config = dict(
    n_layer=14,
    d_model=384,
    n_head=6,
    n_kv_head=1,
    head_dim=64,
    d_mlp=512,
    vocab_size=32768,
    activation='swiglu',
    norm='rmsnorm',
    norm_place='pre',
    norm_eps=1e-06,
    positions='rope',
    rope_base=1000000.0,
    rope_fraction=1.0,
    qk_norm=False,
    attn_scale=0.125,
    bias='none',
    tie_embeddings=False,
    parallel_block=False,
    init='uniform',
    init_std_qkv=0.0245,
    init_std_o=0.00463,
    init_std_up=0.0245,
    init_std_down=0.00463,
    init_out_by_depth=True,
    optimizer='cautious_adamw',
    lr=0.001,
    lr_mult_up=1.23,
    beta1=0.95,
    beta2=0.98,
    lr_head=0.00458,
    grad_clip=1.0,
    warmup_steps=342,
    schedule='wsd',
    decay_fraction=0.765,
    decay_shape='linear',
    final_lr_fraction=0.0,
    batch_tokens=[32768, 65536, 98304],
    seq_len=1024,
    doc_mask=False,
    train_tokens=776800000,
    steps=13375,
    dataset='wikipedia_en',
)
Each number is 50 + 12 x the weight over its row's rms, rounded and kept within 0 to 99. Layers, rows and columns count from 0. The size before them is the row's rms in percent of the matrix's.

# down: layer 2 MLP down (transposed), 512x384, rms 0.0769, rows 237-245, columns 128-255
# gate: layer 2 MLP gate, 512x384, rms 0.0996, rows 238-245, columns 128-255
# up: layer 2 MLP up, 512x384, rms 0.0978, rows 238-245, columns 128-255
down237 101:69 46 39 31 57 50 53 50 47 40 52 46 55 66 50 31 47 59 60 62 62 24 66 42 44 47 57 62 47 74 71 46 59 59 49 54 49 54 46 41 39 68 41 69 63 54 43 57 58 56 68 83 42 54 52 49 64 47 44 52 49 50 51 54 45 51 86 48 45 60 58 59 63 49 50 66 65 41 51 67 39 65 43 44 48 50 42 40 63 56 67 49 41 40 35 65 42 24 50 46 65 64 50 58 36 49 46 46 64 47 48 42 51 54 62 57 54 30 50 56 61 67 64 57 74 48 42 47
gate238 099:40 48 60 53 51 44 47 56 38 53 50 58 27 48 45 51 56 68 58 62 52 25 47 41 76 43 37 35 36 56 61 50 45 38 58 54 43 58 57 60 32 59 48 53 40 42 74 66 55 45 51 42 55 33 45 54 63 40 44 53 47 41 31 49 56 53 48 69 49 57 53 66 49 57 36 33 43 40 43 24 22 64 56 40 42 30 69 44 48 47 52 28 49 61 64 63 60 71 63 43 71 34 67 31 66 40 54 49 58 49 54 59 30 40 26 63 51 38 66 52 33 55 69 19 45 51 39 73
up238 093:60 27 51 43 51 56 43 46 51 57 56 58 48 42 44 36 47 69 48 71 74 45 52 49 63 58 42 47 61 31 36 60 42 35 53 67 30 59 22 46 30 59 38 54 36 52 59 58 65 56 49 51 56 53 48 73 46 48 48 48 56 51 39 29 49 65 45 55 47 64 48 53 48 43 39 40 37 31 41 35 43 55 54 38 42 47 59 46 79 55 59 49 47 58 62 56 56 51 59 63 77 22 50 37 51 39 54 60 47 55 56 61 42 61 35 72 50 49 40 46 33 45 60 40 32 47 51 62
down238 102:75 32 51 41 52 61 45 42 64 48 52 63 52 44 55 38 49 40 49 60 56 67 66 41 40 70 46 57 69 23 25 50 55 38 45 67 35 60 27 36 43 55 43 47 31 51 27 65 71 62 44 62 51 71 57 69 32 67 37 49 58 38 49 41 47 57 48 38 49 47 46 33 51 30 44 45 34 43 49 45 65 66 52 37 53 69 57 64 55 48 39 55 30 62 54 40 50 47 61 72 64 41 52 57 50 35 54 55 57 42 44 50 61 56 40 68 66 52 23 41 42 48 45 56 53 57 57 42
gate239 100:47 58 54 51 59 62 65 62 42 47 42 52 49 32 56 41 44 46 50 34 70 56 52 60 59 41 39 46 54 66 45 39 62 41 49 49 56 30 39 78 35 64 36 67 55 52 63 59 64 39 63 39 62 60 46 41 70 61 50 49 36 41 57 62 40 54 71 38 50 55 57 48 64 62 25 48 41 54 44 52 41 91 36 53 43 36 57 53 50 56 64 70 71 61 57 61 56 55 40 47 36 61 73 31 39 47 59 53 57 41 53 39 58 54 55 41 41 46 74 39 49 35 56 47 55 35 32 46
up239 104:39 60 47 64 50 24 61 50 59 62 65 52 63 39 61 48 41 45 61 39 50 55 51 36 52 60 48 59 38 47 30 46 71 45 46 52 62 49 32 26 54 31 46 49 53 34 35 59 56 50 56 44 52 54 42 75 22 55 39 28 42 62 63 68 57 70 67 30 62 63 50 44 35 43 66 45 61 40 49 53 53 42 50 49 47 65 57 57 46 55 51 45 32 39 41 49 49 53 61 71 65 38 36 48 59 17 40 61 72 55 47 49 61 51 44 50 55 60 47 42 54 40 38 58 69 39 40 49
down239 101:54 43 62 27 39 56 40 48 37 52 49 51 62 43 42 52 67 62 35 54 31 28 45 32 60 44 48 54 32 54 47 64 56 42 69 62 23 69 60 50 62 42 58 24 42 45 29 35 69 41 47 45 66 70 38 46 48 55 35 51 52 68 53 16 69 54 64 47 39 57 32 56 29 59 69 52 53 73 54 36 61 47 55 52 54 62 41 31 46 57 34 32 45 54 56 49 57 63 65 67 44 46 18 31 55 46 55 62 54 35 49 74 38 36 44 54 60 58 29 73 66 53 27 42 40 43 76 54
gate240 073:34 68 66 33 53 41 81 58 18 47 52 38 49 52 36 41 40 59 42 30 50 46 50 72 75 47 48 39 54 58 39 62 45 59 67 46 36 53 48 31 52 45 42 59 45 39 58 71 57 48 55 38 50 38 38 47 63 25 37 66 43 43 54 65 50 32 30 64 41 45 52 32 51 25 37 49 41 56 59 50 43 53 41 46 54 45 71 63 40 39 49 36 43 29 60 71 52 45 53 68 27 49 47 38 75 36 27 42 50 39 45 50 39 62 17 51 54 72 53 34 62 44 39 51 30 49 70 40
up240 075:69 52 76 62 44 36 62 59 66 44 58 38 59 42 36 23 58 56 49 45 71 81 41 50 65 58 71 58 38 61 38 58 60 49 58 55 55 44 49 56 37 44 72 50 39 53 55 51 62 75 47 64 50 57 45 74 42 39 33 49 45 51 65 47 36 56 51 37 63 57 38 55 35 48 58 51 60 35 58 52 83 42 53 40 46 47 50 65 57 63 38 60 44 35 44 35 61 72 69 46 49 57 54 49 54 50 35 53 46 61 49 45 63 55 54 60 41 73 75 43 52 54 48 44 33 61 45 43
down240 074:61 28 82 48 47 39 50 62 82 53 48 39 36 39 50 29 53 52 38 65 62 53 49 40 53 51 80 52 29 60 55 47 56 46 31 56 66 56 63 47 31 40 66 40 51 61 50 87 57 66 40 70 47 48 58 63 52 43 46 52 72 72 49 39 55 58 51 38 60 58 57 57 22 64 56 62 59 29 44 64 48 60 40 48 44 47 34 47 55 68 28 70 51 58 64 34 36 53 66 53 55 65 41 56 67 43 60 53 44 38 43 55 58 68 65 36 59 55 53 56 61 31 41 59 57 67 56 57
gate241 119:40 47 52 47 57 48 56 60 54 40 38 69 63 37 49 52 50 43 21 50 44 37 69 44 40 63 50 70 49 58 27 52 62 33 59 49 43 62 60 51 59 57 19 54 36 64 61 66 59 59 45 63 54 30 41 33 55 50 50 35 28 55 58 51 71 70 37 64 52 52 37 35 44 52 58 58 56 31 52 42 68 34 43 26 61 43 47 41 66 50 57 38 22 36 37 55 46 58 71 48 33 55 50 43 48 49 71 54 57 75 51 50 35 37 34 43 60 72 44 44 39 54 44 63 34 60 29 64
up241 139:59 39 40 47 66 53 45 64 67 42 37 61 52 24 40 37 46 39 29 45 48 33 77 33 48 76 45 60 55 36 41 42 54 26 55 75 41 57 46 52 43 43 29 73 39 65 38 65 45 51 50 59 55 40 46 40 64 57 38 42 56 46 78 50 66 71 60 54 43 57 62 52 41 37 38 36 54 43 52 55 61 49 55 25 75 60 47 40 65 51 41 39 43 35 38 64 49 54 47 57 36 63 52 49 55 48 59 42 51 72 38 58 42 53 44 60 75 64 46 36 33 53 64 69 43 39 35 47
down241 111:64 60 63 46 37 38 36 38 44 50 47 38 25 44 43 30 45 64 67 51 54 70 56 49 59 53 40 39 47 22 58 53 41 66 25 56 40 45 45 65 52 43 79 55 60 38 48 50 41 41 47 46 42 65 54 63 55 49 37 58 70 50 42 55 34 42 60 32 53 37 55 55 51 50 44 38 42 69 43 57 41 60 69 55 44 53 54 63 42 56 48 48 90 73 56 63 52 25 35 47 56 42 54 58 48 52 39 47 49 29 37 45 73 56 63 53 47 39 47 55 46 53 44 38 52 45 65 41
gate242 104:37 51 53 38 42 60 53 60 45 47 30 46 47 61 57 65 65 54 52 63 36 32 57 34 50 48 41 37 71 57 42 49 71 33 60 70 72 36 53 60 51 35 41 40 68 54 61 48 25 69 56 64 73 49 53 58 64 47 64 70 34 49 38 57 44 43 52 53 51 43 52 48 44 29 66 56 68 60 64 43 47 43 76 53 36 55 49 38 50 65 48 48 56 50 50 54 53 51 46 41 64 43 79 53 57 52 60 44 48 60 34 49 47 44 37 47 43 32 40 41 48 50 36 69 67 54 58 36
up242 110:50 61 54 65 57 59 63 51 29 69 52 54 45 65 46 48 47 62 44 52 52 63 57 45 50 59 52 66 39 29 43 49 29 57 42 45 54 61 54 43 37 37 61 48 54 48 37 55 45 26 62 43 48 32 61 34 64 51 47 31 74 36 37 56 50 69 42 43 46 57 72 30 36 59 34 67 46 50 49 65 38 77 37 43 62 59 45 76 30 25 54 57 58 42 47 54 62 50 52 47 28 51 40 59 42 53 52 43 38 46 54 54 71 49 81 59 47 46 56 50 52 69 55 59 30 11 61 40
down242 110:68 57 40 67 46 36 59 17 58 52 54 52 56 49 42 37 25 35 64 36 38 59 37 61 46 59 43 71 31 53 65 37 28 75 49 30 38 59 31 31 51 73 55 67 45 48 56 45 84 45 48 22 34 62 47 49 38 41 44 58 51 48 52 45 59 55 64 51 46 51 52 46 57 89 39 53 35 39 49 68 57 29 23 52 40 48 49 53 44 40 43 55 44 63 43 27 60 54 49 51 41 65 28 57 49 51 45 60 58 40 67 56 58 67 49 51 42 69 38 56 46 54 52 21 42 52 38 54
gate243 096:44 47 36 66 64 48 47 44 43 59 52 58 58 50 57 37 45 58 33 40 27 35 51 67 60 57 54 62 38 48 43 61 37 41 38 53 56 45 67 51 66 60 43 44 73 45 45 55 57 61 63 63 57 43 41 49 46 62 26 47 58 66 46 86 44 50 34 53 73 69 55 24 29 61 49 57 39 62 63 44 59 44 38 60 49 45 57 58 38 54 47 57 62 48 26 42 43 62 53 36 41 31 70 56 59 32 50 34 43 36 49 46 52 54 34 53 54 53 41 54 49 69 52 53 56 73 59 65
up243 090:61 39 38 49 63 55 41 56 54 41 58 65 53 44 37 52 32 46 57 32 54 65 52 39 44 45 33 56 47 47 34 57 37 54 72 67 53 42 31 47 54 45 33 42 48 32 54 69 23 29 38 45 71 69 64 63 29 33 51 65 52 45 71 43 52 41 57 55 53 55 51 41 47 50 39 42 42 51 68 37 64 38 56 62 52 60 36 65 63 45 50 43 63 24 45 64 51 69 61 53 60 33 49 30 53 31 58 38 62 34 50 44 52 70 50 44 57 71 43 39 60 58 46 62 35 46 59 36
down243 096:58 41 59 46 59 57 62 45 60 42 49 51 44 49 37 57 38 53 51 41 66 70 46 21 49 45 39 33 47 40 53 47 42 58 81 61 56 32 59 54 31 57 37 72 45 43 56 60 31 20 55 53 52 64 53 61 47 35 67 75 52 45 59 38 58 28 71 43 53 37 49 40 57 32 42 36 51 48 54 34 52 30 63 52 50 47 43 65 52 39 51 71 44 42 53 75 52 60 58 68 60 39 43 36 53 31 57 38 49 45 47 50 44 56 59 47 62 53 62 50 53 54 61 42 40 40 35 29
gate244 105:44 42 64 44 26 45 56 40 46 50 72 35 54 65 55 60 57 45 57 54 56 37 39 46 52 50 63 21 38 59 58 47 73 29 33 42 33 50 65 64 30 58 37 69 54 60 43 54 61 56 48 57 43 62 42 57 64 42 22 37 35 72 77 67 47 27 37 49 55 52 45 50 48 70 47 59 55 38 45 57 67 55 44 56 52 31 35 53 38 47 43 41 29 47 40 31 38 57 53 49 50 41 81 48 69 47 40 75 66 60 44 41 37 56 41 61 56 50 58 63 61 36 47 68 54 54 51 69
up244 090:66 28 56 56 46 51 54 52 45 35 49 47 46 64 57 67 69 41 61 55 45 31 54 32 40 55 64 34 33 46 60 68 55 21 23 51 27 63 61 62 51 29 30 57 45 63 56 49 61 47 42 63 59 65 73 39 60 26 44 46 65 46 76 68 57 43 34 59 51 57 64 35 47 41 58 86 29 55 37 53 46 48 37 47 25 52 43 56 43 56 39 25 46 43 41 48 37 63 61 52 60 38 76 48 68 60 43 60 64 40 48 48 40 44 46 45 71 29 62 48 62 49 48 75 45 44 60 60
down244 101:33 51 45 48 64 57 36 58 57 54 28 73 42 38 58 41 45 59 58 31 32 47 63 57 45 63 46 62 55 64 54 59 33 58 57 64 72 54 53 56 64 53 39 42 42 24 66 21 49 50 49 30 34 43 69 47 33 54 65 46 64 33 52 56 59 56 51 58 61 48 50 51 64 39 49 37 42 50 62 44 38 49 80 51 59 68 44 50 75 41 46 18 76 47 57 53 54 37 52 55 59 44 48 63 38 47 54 57 47 34 65 79 66 38 45 55 36 42 41 59 40 59 34 49 44 42 46 41
gate245 097:45 57 71 42 59 56 44 69 66 72 59 41 50 38 59 42 47 51 54 49 37 41 62 62 48 42 29 50 61 49 69 62 39 49 50 44 54 65 38 48 71 48 62 30 31 42 65 48 63 38 55 65 47 63 48 15 52 58 39 59 43 62 33 53 40 49 67 48 57 61 36 69 37 49 60 35 63 44 75 51 60 57 61 56 49 46 35 47 57 26 40 52 62 64 63 48 43 55 45 64 34 60 43 40 63 49 57 68 41 54 45 62 60 50 54 51 56 53 40 63 43 52 43 41 17 56 45 62
up245 097:50 57 43 52 48 57 42 49 37 51 53 76 60 49 29 47 26 28 49 56 47 62 45 56 46 42 62 46 40 42 60 55 38 72 67 48 46 57 57 43 29 54 70 40 63 45 55 33 36 58 51 55 50 37 27 50 33 43 41 71 65 57 42 39 42 72 58 67 61 44 48 47 40 29 56 57 64 45 56 37 58 52 51 53 45 49 54 59 52 46 53 53 44 60 54 49 61 39 37 63 62 71 47 43 49 62 54 51 52 32 75 71 40 62 33 56 52 26 49 66 41 63 42 50 47 48 48 36
down245 100:27 72 66 59 71 59 61 55 56 44 56 47 27 62 65 33 56 63 29 44 61 36 28 57 56 52 50 64 65 57 59 45 38 64 32 39 52 50 47 54 55 46 40 63 45 52 50 21 44 40 45 35 54 51 66 34 42 68 43 43 37 90 36 68 40 69 35 46 74 66 61 58 35 53 89 49 30 51 45 37 56 58 52 50 44 62 43 60 39 25 41 43 70 51 54 62 29 41 55 38 56 61 34 49 56 39 63 47 60 61 47 41 47 50 57 30 41 57 33 45 54 61 40 46 48 35 40 54